Each number is 500 + 25 x the weight over its row's rms, rounded and kept within 0 to 999. Layers, rows and columns count from 0. Numbers have three digits each. The size before them is the row's rms in percent of the matrix's.

# layer 2 attention output, 320x320, rms 0.108, rows 166-319, columns 160-239
098:534521496525523521469531481497452463479500501482487500523523525481509529508499506515494476484511491498458496519537510523485537506477502513482483480471508483482504479534545525513536477459502469490511521488506524505523514525523491495496476496
095:520512507539498483515520515540466469508495502509489485517456463470499523500479543493434474502481492473507509541549502517517484451502489503482532512496469512531493467479509460522485464467537517536523510498524498544501507490498534522495500525
096:506481508498488514480517504473444491483478515497511496515519490467539506504484511505527467580545518498507476526561504474550509550478515491474571468485471523518542506446487457519490489524473480525486500481492501494461476524495531512470497517
099:492491480497493469502504457546483508479479474519524488512467502494514490486516500543486517492518506510510528487484519501484524517494522470508482517489496483476484479554469512507515453473505460490517500538521484493485520475490523491514484535
101:524518491455483491516506486452485484522499497455471508563515467530480548460462513513505479518520574519501521522508517495490483510463493478478495511477487505501482497518508490480486498509495467520478546481534474446499499517519485503511481539
097:513475466478567518487461545546433495530494473448478515506508507505480481483515524476510529532457512499499488488513469489483492495501477510533502527487492491486514531516486498521506490524517485555508543541459482492525500489490510478453494560
102:498473468521483483468434534495504486510489455536491488533488513487516500532520521527478458510468531463525487496492462506479497472498508474506447554483489484511478477545508465464505489500472483497566537486467496491482518542483476486476502517
101:479545498486481492503486531508516517499492542540533511512502486518480464482493537489492514549482450494461534498512469488504551500477509496485442513479517511475502554515540464513543458494520496530511487493492491509509513523512465516524478512
108:482473498475526485500503504477485506499527494502571511469473508504498502493479500516478511511505516473472554482537501462463516488483496494485507486463476527515531526510513528505515501493482480534476474485484506470512505499502537512542454558
105:484524506498492523553510492481484488503449531538499543481493514496511513514517464524548494516532488485518483507467499502514446517530474520485480497500488489534525513478467478492467512520494493513517522502555484513472472514541484556509511478
098:499507527548466509490523478473485516530502489529464515500528524534511502539519496472515510488496491529504526510514507513505542487500510486527482515476533486498484479491493486453544519523504496471510542502489499486530491540524511482484473504
095:500517468487470487538529536509468539470456499476527505519464517509485522500492504511502476503462508509504526517483519493499475537472526517486499501470517534484522492534500478507533492517444498493566528504489513468525503510519463465473469496
095:473501484498499511540479509500499538501477533510503446511445489451490497496491533483499539511475502480505510495478527509513507502508503539500509492490496501537497491521436491515525454488475514533477527483499556495489533524468497508518503502
094:528473497528467543513514482462524496463493528462512501473505546524506483506517493453487494479454513477489493476499483482501510505500485484502481542505520502475495550482464507508533498521530511503515512514488502489531491464494488533496511525
092:470530520488524459503504472480484487471510489493506521509480487529483476484490516511564527530526526520492482482526492501498480504505525510531490520512525470507517534469514509532546487480499495526510505498473479523547501493515498489446497525
090:452503491519460511457478491491510506507478484532480465508517484517522470521513508458501552484483471484532470499504534516494534507513507486541461435493490531537472489508486480483477527517490503486504514483480483521472479446481506515503545439
102:464513465491512461532495471516480495493492508497478427453481528543483494495493465504491505490506492481485489511530487507493458526507489492510523499491523469479493509482497476513490479536515504494548492500512530489496546480535494531510512497
105:516498507541462493526496502488503502500493532474508474484480508529477487485501504546502522512523475494539499433502491515518504482531488494535476537455497501508493517488517493548467502498503488496475527500497479458499508505543488490476497498
094:520498515510516515524517474508465475480495532458486519498507462519509468516484510549510485513501475504477504515505485500509542483492503494522511552482501447473541470513484472526502478511515522532512502478484494480523499469518520473496516482
103:490527492469476461512553486468474526470526517514501524489521498513471500498485508504481488497508488521500494521490481530483519495484487484524493511508480499530475487547519509509520480525493506542458471520543506492475464515523462479493492475
108:526471491518478534528496507500501449458448530478451492515475491487498495496512509485483478513481500496444507529507539477530480504487504501491526477498512476521479538476478478536471506563486452513516563537525500480498477512525513527481498526
098:477502509482498496489462481480523520474522486508515491508488480506471485520498479484479481519497476467472484507490489499488472550521522509462467482564508534483522502515448458485486509490508471514506525492500528484487495522480525502497539465
099:488502483530468538495551544524474515503511497470463521495506502485496520530491472530507485538503497470478474544481506470526484501504530532501512486516534537538539482490509448532486461504481559505512536528503451491451518519471493513474480505
105:472497472470493485512513494475492524468512447456465487524502466510506517525465499485476505460507502492497495510526515477513486486503501498513515457507520480529476522458481482549487466508501484542512524488509504502504468518504552503507505513
099:473497529519524567523492553506503445534521536496522460502518474525453498500473545514527484474501477506501473511508489508492489485534483558527511488495513436522516520477489479470476489505473447551509508486510492510522521496498523488529519552
095:525505520526507532505504505512545512506527533503510476493483567502453439532522544505493518507473528480505534533524517497475512510489476486483455503500528508501527504503529514493529483535485477515472521499531498491536493511521518486497484518
099:526503485540490499506525480512577492497514473491540478482486506480485512505517482498526510464473500532492466468487507468481559503557510513484499497541486493529504484530489515522478491491494480466506528516492518543518524511549541521508493508
097:494495481554560497489498461471508479537504573472504483509504508523473515449481461486471470495502515521448415503514487514505508498486471518467499471504539503536496539470500483525492474486498472525490507482509497502539542484513499540496519514
099:515500546482474518503473494572513538490499494503532504474490512494497551497505518516499476499473547486501528485529472504502519525479516494500533508468491475471551523476479540478516534472541469526471500507505456454503491456493501512511472518
103:504503471500495487499533516476491502485465462498521488465527474511514488521477475488506510496476495522479531479516480465458486438445469509506471533487501485495475508447482504511500483486446516431471490544500466485486468503498525472519450442
108:513472513499480531520504543480497502499474516499477520545467501473476489500517507516540514523511480537451458510501462503509517446486449499512486470515531496474496514500533536499549510516507508511514494546518529500516517545482491512491531485
102:474501493487491568471495494527464470491512506518499514475537465518446530442500495473530494537534499495504500540495509500481514531466535532466511516504514491491485493490496498506475463461509502509542494493484459505478508515495542522504546515
101:505475530491505470480487508480535490489475488478476480508449508527477471509498435487524457493481467500508492470482471521490530472525492458483502507567507499529505493515512522518553546513532513523524506522503524495514497539479485447500510491
107:514510531548496492450474496485529466544474535438490526522507489532495513513516511539459492481460493493497513504507512552487500495512474497487517523506493482493511497468513489473495447520510516491485461505495498507443472478484521516472530515
094:474500488544499499485517520529509471541462483481517455479461492469509491537534530497480478483532492468494488500508533514475480502504517474516484508477510512520516538483500499502492542499527493496487511522476507480511463463509504479496492533
108:506463498492487495530481462535526511522472530504486499490496458495470544483495527496529521553465504475501468519517507505463464518500468483503530499497486500528477522468498531491490543494519505468514507527461501534491518519452505496517473510
106:529513518488539511523455518491497462457458531447521511506500501481522540541479501513527498467503502559538546492543481491508444464500492494495486466487467528480534507497505472521523544506510504511493466502500530497497504534469508491476510538
091:515483484548510487527491495545528518483474529544515512494522471523514536512454484516455496515474481496463504554505500509516560483484512524532522494525514491484500510491524522501516487524496499539462467507483527544500502544510475484496532518
096:544454507520494507454477469536495519516502512496535467479505503489536499502457480508503499507507495507506482506502513472501486488515469514517493517497506508475499502509490500455502513487484508457480478498503525501489519501530500525526518518
096:487442488499464535537476507479486518448481552556489512520507495504505474481532522516495513482472499486504487466504511513479514451518534510534480480493496485496487493506542501502454498502501500467521519481494493485501492505554537494558463518
103:459510535521485537518513500525508512517526508504498495494508486531477497482495535493496504492501505480479533575485490519507521548479469512504499452499513502510505479528540466496488531533520536533527451513512530533468499522472549518477474526
104:476553487492463466475482478503537489498527459546496494495505514482503500487498511497496484460467470537529488478470490497532488448533501548515529516512525503492500443482504505510524484496507496511461533496529532455496552480515484480504464506
098:454474446494488487546534504486528451487555510459478487522486496479519549488497556523494534461522475499488466511524506511499495514464510528516518489476503510486486512491431515502522497507477480533562534514514471462498503508479519481479515494
099:536492510499500505469500493523487464456531501523502447483501482512492508489537497543469497519524560506477508516537487511534522501494460526504511493496534538494466516494494471516518495493517506511470518499479531454549483545503493524516505513
102:513536506497502487490480524449542537506461488493466459482485517489496476470497499516544465449510518492534494473498504540524488475476474518537529513509483517443514485454438464461461512489520493492475516495493467485457510507503531478519517484
103:447502510495539513501521455471499504510490492524475503494469498538520522529524506550522495519524528493503562525503521496521524530500467521482463508462516488489523517473501447462513464523477529463486484479497483509479511466527541533501521517
106:477493457474523498534500538479482528504533477477489527473500494498546526479510487540500458508486529528542456478500531490501518465507492533504486501477503542488503464528503468479515507474503473523515531488494529540494525513499491511488478543
110:468477513502502524489470529473555495511534519501479494456476556529462471501504494502490506500482512548480510493543482496496488487487500493487492493508457488490471523534494505508533504489459464532484515482516515527538458509488488520493500450
095:452515531526484500492476515523522533523472511508499506490492535509539481498527475454516493486514475521480509478508499462499540493486501504519509506499490524485548485499547498492507498500502466512497479469434458511536500460473483516509487495
106:512532490484511450493541461478509468521525460493482496536508471494475476504497521500448462517549479479495533512499509485479499503489520501482508509489466508518513514517491460492507510465482467560487532539477497487472530532531523510524500515
095:488475532492526528575500484474493532490471466471527527535527505494504478495516469545503512520458478530508496513471510531540490514490498518489462471509482508457519520511511491515475530488501484486488503552540511516508516531532489482505505516
098:475476479483529483519522496489506478509483483465494508505494494518470495490497507502434470497486488543474523518525506478490511525470513513485515475532501529492491489527487475488482535512486477544503483497474501536524524511485476540531484537
096:510504483520487494510540506482532488519511530501479553560468502482489491491525475544481514510519482527500461446456469498513496471503520514492525486467485509483482464504480486462468530491512489489471491499497501484470494529504519518523461527
093:499448448463490458514482475433464471492519510491501494510559503481520517508500535449463518541550494514479503467494549522537485508524548515522477494502501497524502502517471501466480493535508487494476527513512533479504503499488474518476464539
101:512516512506516477519481527478467532508492486500473495512500497460506452566528534492528481489491554454493501572535514477518496514492483476506465467500486495483542536521519505472474505554493491508482484520508494472527506509464462523476523556
095:514484513512479477474526491470512483486497499506464515453516474507532511520510490537489529476499535528495530496526465485494481488495495502485461475499514498474510478457525489482496491485457485519508454474523471497513521488481501475478511465
104:479537488520473517495508468509494527520459531504506499547492455506451501445522488483517511504466497445526459518489512493490512512538524482503495525520527460512515486525537552510520509515530544492536518535516505519513511479522479517493500542
092:548493464522483496506509508515539542520470524520503460509468518480479462540474518493468490445514527531492484500477454483540498502477487477532479472469475488528514502508498495469523521498507466489505527516484475507530537511490523505545508507
101:526522532504493536484498508518486508511490546470484524494488543522508421466462504510477470531475499522521492486526511523466486554530536501490522509520508482471490518514460481499479559491511471509508515518548491500483521482500493490502520504
104:471464512525487443480521549463538531484556536499489471502474505501474505461557507557501534493504511528493524527493528501497522508519490527533499482499482503485485490482543465527546473505503508509515529515507532505485484479479517502492495532
092:486522484507547486508474504481473472481496528492513532509497496518481514497466509511501513513454516490495515534519473447511486518494498484487482509521510522540486470487485506480471511554520546448486502511478472508524480525468489500508519492
108:504470515502483485497493499500501503476451540493479527504475525450457496454514481477505471492451453501516461454490510512490493440557456463476505538463504534527498466512498477465484494498504498464478530509471527512477516522512503484539527508
095:509467517495491488520466513496496486519512477516467467487509480554538532506454534475520477543519496480493452477512501485490521517486514541499496501535512481459477451492506506524506487498570461508505486489490503511546496507489494446479491496
095:523539488493454485493508499486511518500497486491523557511517477495502523463475479476501457475511495533542518491475495528514575571513527497521514537519506510492505510495515499497504499458479519501497482510535488534520497468507474488465505509
107:497516529526519483482498533512525475534584476474488540499482514507476521517503474491518526467501492532518470454483487525502533491543521511513476488526494508499477534493513496514499489481460473526510523506477543489529486478468531483520476478
090:500489525513474506530514510496509498463481503448478557476508506499505499514500474553518467541476459525485481500495493482518488481495438478521517514566524492506504510537507533515484523487493487525537494497493511486541453523486477482466524492
096:539540541511505545509501503515503453497477507505503502528498551516558460523474487463528522490501472462486534500512497514483491507450493518482517508484539473493522489462547524546465453501487488455495480462482517504485528478475475477497486491
110:467457523515481509475525491504514483521534538533509486494479465554490498524567516485484490535465501539520516492502530533486464491495503447479507516489520503561473485516462516490505517510499502489505491490474487494465494517494490466485488476
096:484460530505538494476504501485516497514484498514444489528491485519516483516498516515484528549481507527498494526504481491523496512502509499511506501481523510493525497533515468503490523512491489521478465504491510523505489564509460517517488510
093:464476505515452530472518491482447471524465511478463501488534483501510493531511568487515533522460532484470535475526443499486504484542489494473526517507526514480511485487466516502523459477480521453437467541498520510473511528503489461524471483
101:523530525499490472522496426464512521479517527504460513507485491476498502488471546501501502480514515497523537470563472470494531471512526506499524480480495504475548507492522531502513485489478517502496463482515529494505501487504500481518499483
104:491519527501465492530508461515501519490518511444487523534444487514460501489492487532446480512540505494511506497539479476470500496489507514514476497502510508498495501499488497484519518472530473483519547521470499511487501523494452504503521535
092:517517484503524513478485505514498461508493522501492445477479552496509475512518550507537505486533516500483499483487499533507529563537458486507505529481509503541464478533516491507475463491503507505492473477490500551471489506472473482517463482
108:534500514478504451493484508540502470509529456466503484450488510518477536495489551446499504505532461509505490534504528527493499511508486523500515483517506465488488466515479489458487509508498510449497526523510516508464520483504487515497517515
101:462485487464452527512477463504502547480504506475492500532496492476537529519524510460506496492506546456535494555510489466518478499489473503499524530483510511518532501531480489519509483499511514536509458497486500503499460495494495503502502492
096:549483504519505466512519511498497508466508527498512500560486471507500517499506510504468479509485471477499515486495505544532537512511538511491489513505500503469515494488513498480489527493528530552495488520502534488516511520478503488526540524
099:534490513521466509511513503459484483511486468518516531477512444528516552509495475506539545516491490518476547524485511508500524491490475525490535492518492507523488515513533475514509505509505483507524454476484489538493521465501490534512520491
106:430508494520466491509542464525554488478501480459497508500509504535525458558527500509435518478450468532480509520522506474525495508495458499502522525555509531502542532517492493508465504471534518538505530493529487494481502510466496479527515499
107:492498445505504535553517498509495458491501508529492484506487520448471515512493506525516503537545494487498541498494471494493471503517529481468464530508532522471499512503489492467522462450475492469509515520520478450490471500476509499482479490
102:501524483524484502484478476470520525506506494485480440467474485521481491524484474504500532518530517482493517521491479482519540517481493512491469514488548537513494537492480483524491463494522482509500518508521497483519494533518469515478496498
101:515495511501487484472499547479529505492492536506495470500497492476495464503511495470520514506547487506475480494477507540466524461517529490497508510473517510467473499479507529510498513512509532517542482525492529506475492503546507497469476469
097:486502513545473465539501455490473479481513493474489512520502494497465495499524476482520490510456486509536523478510481522517484523519494504502487499459487497533481536483523501498512577513451509490490456544498552512496463527537469501510552483
098:449484554468464490539454472505503524516535514554517505503490541541456499521528479518496506516522459534541510510506489489502488487479468462525522488506495481473492489501469524499517482496495523559503486521499505473463457459510482499471528493
107:528489491532518510487486529482486520481551511495470547527527515546534454485493496494500486507494491488517488489478412490529507489483473509515492517518497552516488538440512500522482520491497512469481484473487484525496486475518539484491516528
105:487517487487472493492529533477563458507458504485500477490486477504506491510513523453502500522530453517508504451528517537492496534488544488510524466514488555499517541477459506492521498459436492470496557494478529525478476497460510518469503478
098:524533523498483457458518514511523501507481506518481532448504476478473438502513477474486480556489496478546520527510489475500504508503535508514469511477498492501480468488482458474503496459506522501471441485511511482516512527484512467472481508
092:531512482507459491496494540508478488458508518511485515446518469446518471474471484534499490506529501484498511546517493497493481511515505500518478536487503481501523495543511461482482540496537529512496525483490476526452511499522530521490508505
097:451495506465496531464509513481521497526486477501512538493512463503470511520493453500494497515463462517489460497493508455481513524488504522478460492512518450516491476476515453511503494518503496468522460500497499518510493544530529485483478517
108:503474496551541532520478480493524541465454509548505487512542481524472485499511500498487473480538516480476540503499457522520502487497509498474514539458492487518492507493501564492479489512499532515498537548520499516507531509499504491484539509
095:521487478480513479505482449537505495439532514469530503552480471547507477483522529502527481490485487529486513524497506457533487518513516466528432535485545496498527512513518507500492494548499464520522533503487481445503492501529517501538489492
097:492489509525521480490515504476495518530506461503544472508525526507494500526529496491488476524480492506465450490521473503485482466487514496479531513475483495479471508481505472492491481514523546504492437505453466532522504506493510487485512490
108:472495509500509493466449548495511504517495486488485535574515494491514494495521506498520496519473479501510569520507497507512512485508513483489542478477493483480464502508497510541478492510511510528530485494498483509525513525498508549512493466
101:513505495511505460521506493553475523502530493533430511494482511475470493499499520519476531528493533496499518509466501475512499493489514487520494507493498503492494514502497521516517470499473495486508503496482539489529527469522482497445461520
096:538529490493508502541526481500495509503499504483478535528518456548557477479543477483516475518529489495493498509492484503496501455529495517513522490502507526505485530477504505552486518504502505503512463478519546475477514540540510494485497462
096:468518503494509472498509467534509536502498588501502534492515472477517508491503466540456511510503466514490506522491536509529491532485507518506514502482529493445494462511492508499507490488524520474456505485499484507483550465471504494486494481
091:490446539466502526502485523487526530523510467482534511436511480524495499505475506497514493495502507521506499531521479485516511517510510506522493495558495490523476483492495495484480472512509514495504549502493487512469463490466494481500543528
103:505485496549537491491505479506499512502514519520500495497499498478525478534484536514474493502503539451504468482468504524498502532513487480527457523513495485496487504500497504508496521496497491515507485490519532501530526453504501498510493496
089:537520525462542501505527481497537515525505461488482490504466475496456484509498504572531475464493476454497477496478485502526489482491517505544485468553505484522475492433459508501469492481477492502476527526481517499493532466470484468523527522
107:493504518502488536515490512535553501508525478452503442449527479549510484508431516507516512479509513491518484505483504481483487478489556496491494542478459499473544450481503518503498470517520520476494524452520516524563514484500492495516523490
101:533525491457501530470524480546522527513478477500501471492498466491515458484492498479508493506513515511510488534528485474482523495472495455493532485483489542519533545495525528529513489488459492489486532509507491485509513509531504495502496487
107:535490519506491507433481496489528494476484503494533514545470511506493503504493495484504465566502432527481474539509482459505482480457496487505497501493539493532524495523512470516497510494530466503521519493509492476475517518449494485493527484
112:500494519497517484416526520523475491504467470493473542545470499537480463524487517518514493485501505513485441507486464496510510513490463485526482460531460523516501526502454505506520496498513483496492506510500538514537509511532512513530524508
105:479529524481530473489480504487529518476477511575535478499483552486505500511513513513528534523508481537505512514526503488454513537518543473466517528468518471490517511518502501495527502492531506498531462490472489528535526503530434491476517467
100:496492520518504490494514473517457516503543477526503463501454512502484482516481535529481493496525561503499508525513530460491501505493454517483452544472488500492532459508513508517481483503517505467513484524472517489468476489502440514518527474
105:482482502484530494522496475523511476473517484537496498513553484480475455511529535510514505546484496498521509486520529513489535505532479568510508503547501521494469476511514451483513470517512492527523497483500487533512465471508481520529496472
101:491513484499490517531515459510466467472496521552523532513549513497544495461501506480511479502561520457541443494482491495490501523527496517535533500451512528504558495516505491489496538471483468514512508520479483503471525506493465506470511511
097:494499495492511543490487496506500541477489506491473445423477546522486456500480516517538525476489501538508464500502527519546488504467514480515512498474492510505493551518490501499464481508522476512527514453505450485525494480514498526514521489
102:502458470539517517539527537511511470542513564476503523513527445505515527464505497535489505494515535483495526511460486470514481453517536496478490517471480522529525501468494552495472511441512481487522503461463505503501509502477494463528477467
098:529520483503447482505480463527446467496513483518469507521477483507517531564488488526534502448518501515506507504518527527537489542513503498490498489530513478495497495511505495522512462503505506531519503475534474504482475522480510526488493496
108:509491508499495457495509474486488476476499525456493480513497512532497475482483497484464498455508471500495481497536508507473469522509520520516545494490459450479499493480469468485509519483500504520462481499502526550462500506491522534489486504
100:491540487467492504485486493489474490465496453504492518510493460502515446486506519480519491463466520542475512514510435527502507492514551504485516537516480460474524500492485509519506523465506499519470495501522501493536529518443508502495481507
093:481474513508425498495509518510498486524476486476480528520516490477491497516556498500496477489516499513480485481523483500456495462533474489503531490450469497499512486527473507511491512468511548494517453517523506537506525495468485450472482459
093:550479492516493511475480548512500521479555481475481537526490490485479532524524476513517525505514533479516531528476488533502502504470480452450507498492484473482505480507502500479478536499533482482492525519519508500475480508483498486511508493
095:482467501509500542500530486503551503481523510547533510488464447488506500472497461496478517526486494526501487546503471493483522510466485534510518516520432511527523497513515514500510489517464501476525503529460500492530504520507463503489513495
096:522477475493490494495467484508511525517541503501510488504510551506523525454476493508497494504482498505477530515495506501480521552486482481527488504496502515489447510496508505484489514503502521480502512492511518488529481483473469492478545495
091:495511489480473514511486517516513502500504484462514530451526497518551497483513504494513461492482470523523521452528482501528451499483480541495506497515459502468513522480507491497516524498486499490538509522520549525498503503482512515497500498
099:520460455493503486461500516469532479474489502508509484514493485500513468479522480571507472512495497474498473485474531533512523515538508511550478486503496508494482548465509511533484499477495546479483495533543504521531493517458556513508457479
105:506494479509496532515470505497500497483456462523526496490531498533482506485480490540502499469516473548500513505508494516504521482528449526518536484533498491474514505478476513532489482527532449498502531483470488492523503503465528498484523456
104:507533507553526475512465514509522511536503496519481486496477483542514458500462513515543500505508517505473500547477548454481481457516497446478476511490506509560477470552539501536499457486465572500492507516464510492503515471535443535507499514
097:527479520497524522474470420526526516540528467522499535526477545533500512494458485505484542496535475545522493500486472509463509499522486473491545491522490487471540508511524529542516506534516536503530501484487471549472525508463506527480513464
102:507498490515491499519476463498561524455489482518501494475483503509479482542469511519499522478490495450557469511463494459501517501508446511505490473479526476481532484483476458485489495544484523517479469515503493508503552525511432552493577525
096:500504509531487479477538506544484498483481509449498466452473481550461541469494494498525491481469464496505488500487520494481520498533491478499490485540488496489533514516490478489490473528501497483496468466478536487514518528544510545474487527
102:550497498508468509515494488488459539533486500488473476489539504546487501537482482542546492513489506529516479532508506508492505502525570499523538513502493514499501498477470490454465511491484505472498525496461512467492518499494489488511484505
101:484558503461499528502505555464491505503492528556478478472499439499456513561518493509492486493497491528495450486493525537484517483491488525507515495504514496499495489509500525519497478497509499474507520533508525486480493502529474496527500488
101:451512508500508493511494553479525475508502537528513527455506505545465492500515514536490527503486476474477526491502501495516529489507458497502472494499482505529485482495487548478484510525500525506517494495491528482466486503486479448477486530
102:530484527514501510527480483520513515497488524504522508490482490513491487526508575486463524489519514483530489509478527476499507533482494504524514519479496505495497500472490540514544513506519503492520456531477489527519524505529480494488495511
108:483505479450515540529519517531534520480441465490481521487527509476509509503513477503471482476498513532462482497496498429490522476506515455506489513491487498471504497506482519507495536487508498487477517501496501416469487515505498490483471518
096:489469522531456524478464491528504537496547503511510543484520508493482513506445525482516460522455509489535525487498524473506538487510482467495490487495500485488504503526505488498489477529503512549500491478554497478501535518472486484516531532
113:489507442520481450512464501513472471486479480493512506550509466485469541512499535492489527492548490514516547486476503476499479494503523505523505561499489514510540512490546516531484483513490509503521522513489532496526502474514537527519517476
104:478501506546473505486494447481523500506468494505478477528490531503506481515512511503503494512509504483455516535519569464495486497472477541501502485525510497492524529470483508515480515506469483513479527472541503513507503462511544493529520513
104:500522501487522520515519552533496523482462512468474496490527517520498451447499524558522491501532498508491489499489512541522502517543484488500507561543475485490501504547520472510513492523487501533470520500470470502463493490525499514448528529
099:490505516463499538478445484496524522535531447503507457460549523509502521508477482546522490534529531516518495492517524505490455530483499482541526525481470467484517473513486470469476478509479512491499513502566469514529482537489512541466531515
100:512468513469474497477477532501502524502498499522517500491472475463486473486507493466463523472461540525451443518465496504494497467504499493481541525524527536503534517529508495534499502555502536501570511533507493493503499526502464586479507504
096:471503450484480509435510488481557483515493507482505483512507511500466469471493471535504516552523485531514516511499531508463494464458483495470464481530485532524502508505519515471525505487496507485543515482506534537524492507470546545483507513
105:468549478523528505490539506494498441480493535503414499488489480453472479482483502542505513492458495479475488527516511462538497497471543508515521495538546490511490462478491493532515495501506513520522550492480491525477497486483537507502491487
105:478518491467470457510471511563526515473487475525470516509517546544470497504482501512503507449482461486513484474524496530530502523498519481521485520534504496468509486540447528483487492536513485508480483509468514507476494482485498526483504510
103:497506473516540508532530501468511527509537485522476528511503539472488515473494498502506421496550504498466526493499467475476520473483536458476452484515471494482487484501524491465532494513525529490551523472512464492499531507516523517540473512
096:466512470505507497530493538459515500482542499499499478491495483470489531526503497543491497529458512554481474491502493464542528517507474510500486506506528490463486494477502473528495448486506487534524499523495512515485528542499435517486463503
097:541488478487528504569527446502498508486523495534500525528487460495514513471519530465531507477475484475442478537472476487476484523515490481474491522502505511493490517513473466503494535530475477481492498468476481465501485490487496505517562477
096:508527497504497519518502555489455511468478509512524484525511495509504495512471495488503482526486505506504482504503488530465516485477508503522459527536501481498470524530540530489489491517529499547522496517511481469509508536493513529479514443
101:527498485517526476527502498484560493490504448522512493487528507532509453527517541526495527487451500551521507459504517525512507495536514494492524510493503461475469528478483472508537543478464480495511505464457486484464494475486513475475491494
103:543463497469515522505485509520527490528492489505540474485492491478484468526481513498491473485526522470476462515527487518484510508462578468500528517506467502530468500503532522512492521512543508468489510465480481502523471482508542494480529478
100:516488465520504496519477516529503485508500550481484523534523521518511514508493515507469486447514527534487471506505471520516479465489492510447512519536490486500489532480507510528504529504490533444516523495513541487509500506495489526510492502
103:537511488500568497522506533477507529498527494486523505513457512508493517513516476498522523471505496442516460537499492496491500491536505515493504466461501522549530486504467553509514498527461486449489509521497527500484499436508468513515483499
103:510500499527504508515481480541520521494534491512493499523510533481465484512487510517493501532537522478490519485508474524509416471488530508483514538510494510484537477458491514512516485530516513469549536513519491435448530488534510505480501461
096:505496510502528550461510510474480496518514499488537479518501537533539508532471491475502517544525498501452463528525484520509493484529548489499510482542521537497506502512556566501497512488562508479506524516508518530476504496514467487494488458
109:484500496497466528520503512502512516535466481544523512490515497543476486506518511488509524508526479515491514505545495477485476473538499490510525472479521473537531546436523508526540505521460487493507523510510527488476519542533448483487499496
098:502491510485507546517420502476496477519512458505513509476441520503509482489526561559534475493475550514481501457441480512527527487455467501517508520511492495513451516484452506528514490539503498517467519467465506487504496540515500522507485529
130:523498499528535502514466534489511484504484481489474515523485507484525495542521549527464537519496509452500503484459490550509501446498513509469526483486544471476514473499488489522459516516488493528493469518533522524491505534487487510488448494
101:476501481544500555494551507486512512511498479452518480488551527445537490512478555486523503528472474461516478500491520499488539491505453524539473469527500486491507509530511552478508526530517523526470470498503514542496497496461505526526479517
095:550548483467498504459500478500477491491542525506478524516456451465507486495492510491478534486463470478496485498505480489490482516480502469482550520495525523531525491474449476500487477504492537490465510533475495497479529549559527520475454518
097:565493488415519551523512443489501525519487532462487494472528473523460509530445517483477502490468526484478476497506481507498485510483494493507474501459495485461494467498481488460506501499535497479485494495574496458471458492493493509512496528
095:516527463515525482496496470498475510527451484488505553517458461535502514517495476514470470487536527481472516487543510490519539466500493503489511478477455474497491475528476488490476471458473455480485516487475490480574555508471503494542514494
099:512519492501445480509535499534502508495482503585518516458469491501502479506522427500524449485508515470472505513478481485481466469542512508495475469533474494479505496499452503458482534492539496508466509491492513460503527497471523517516529490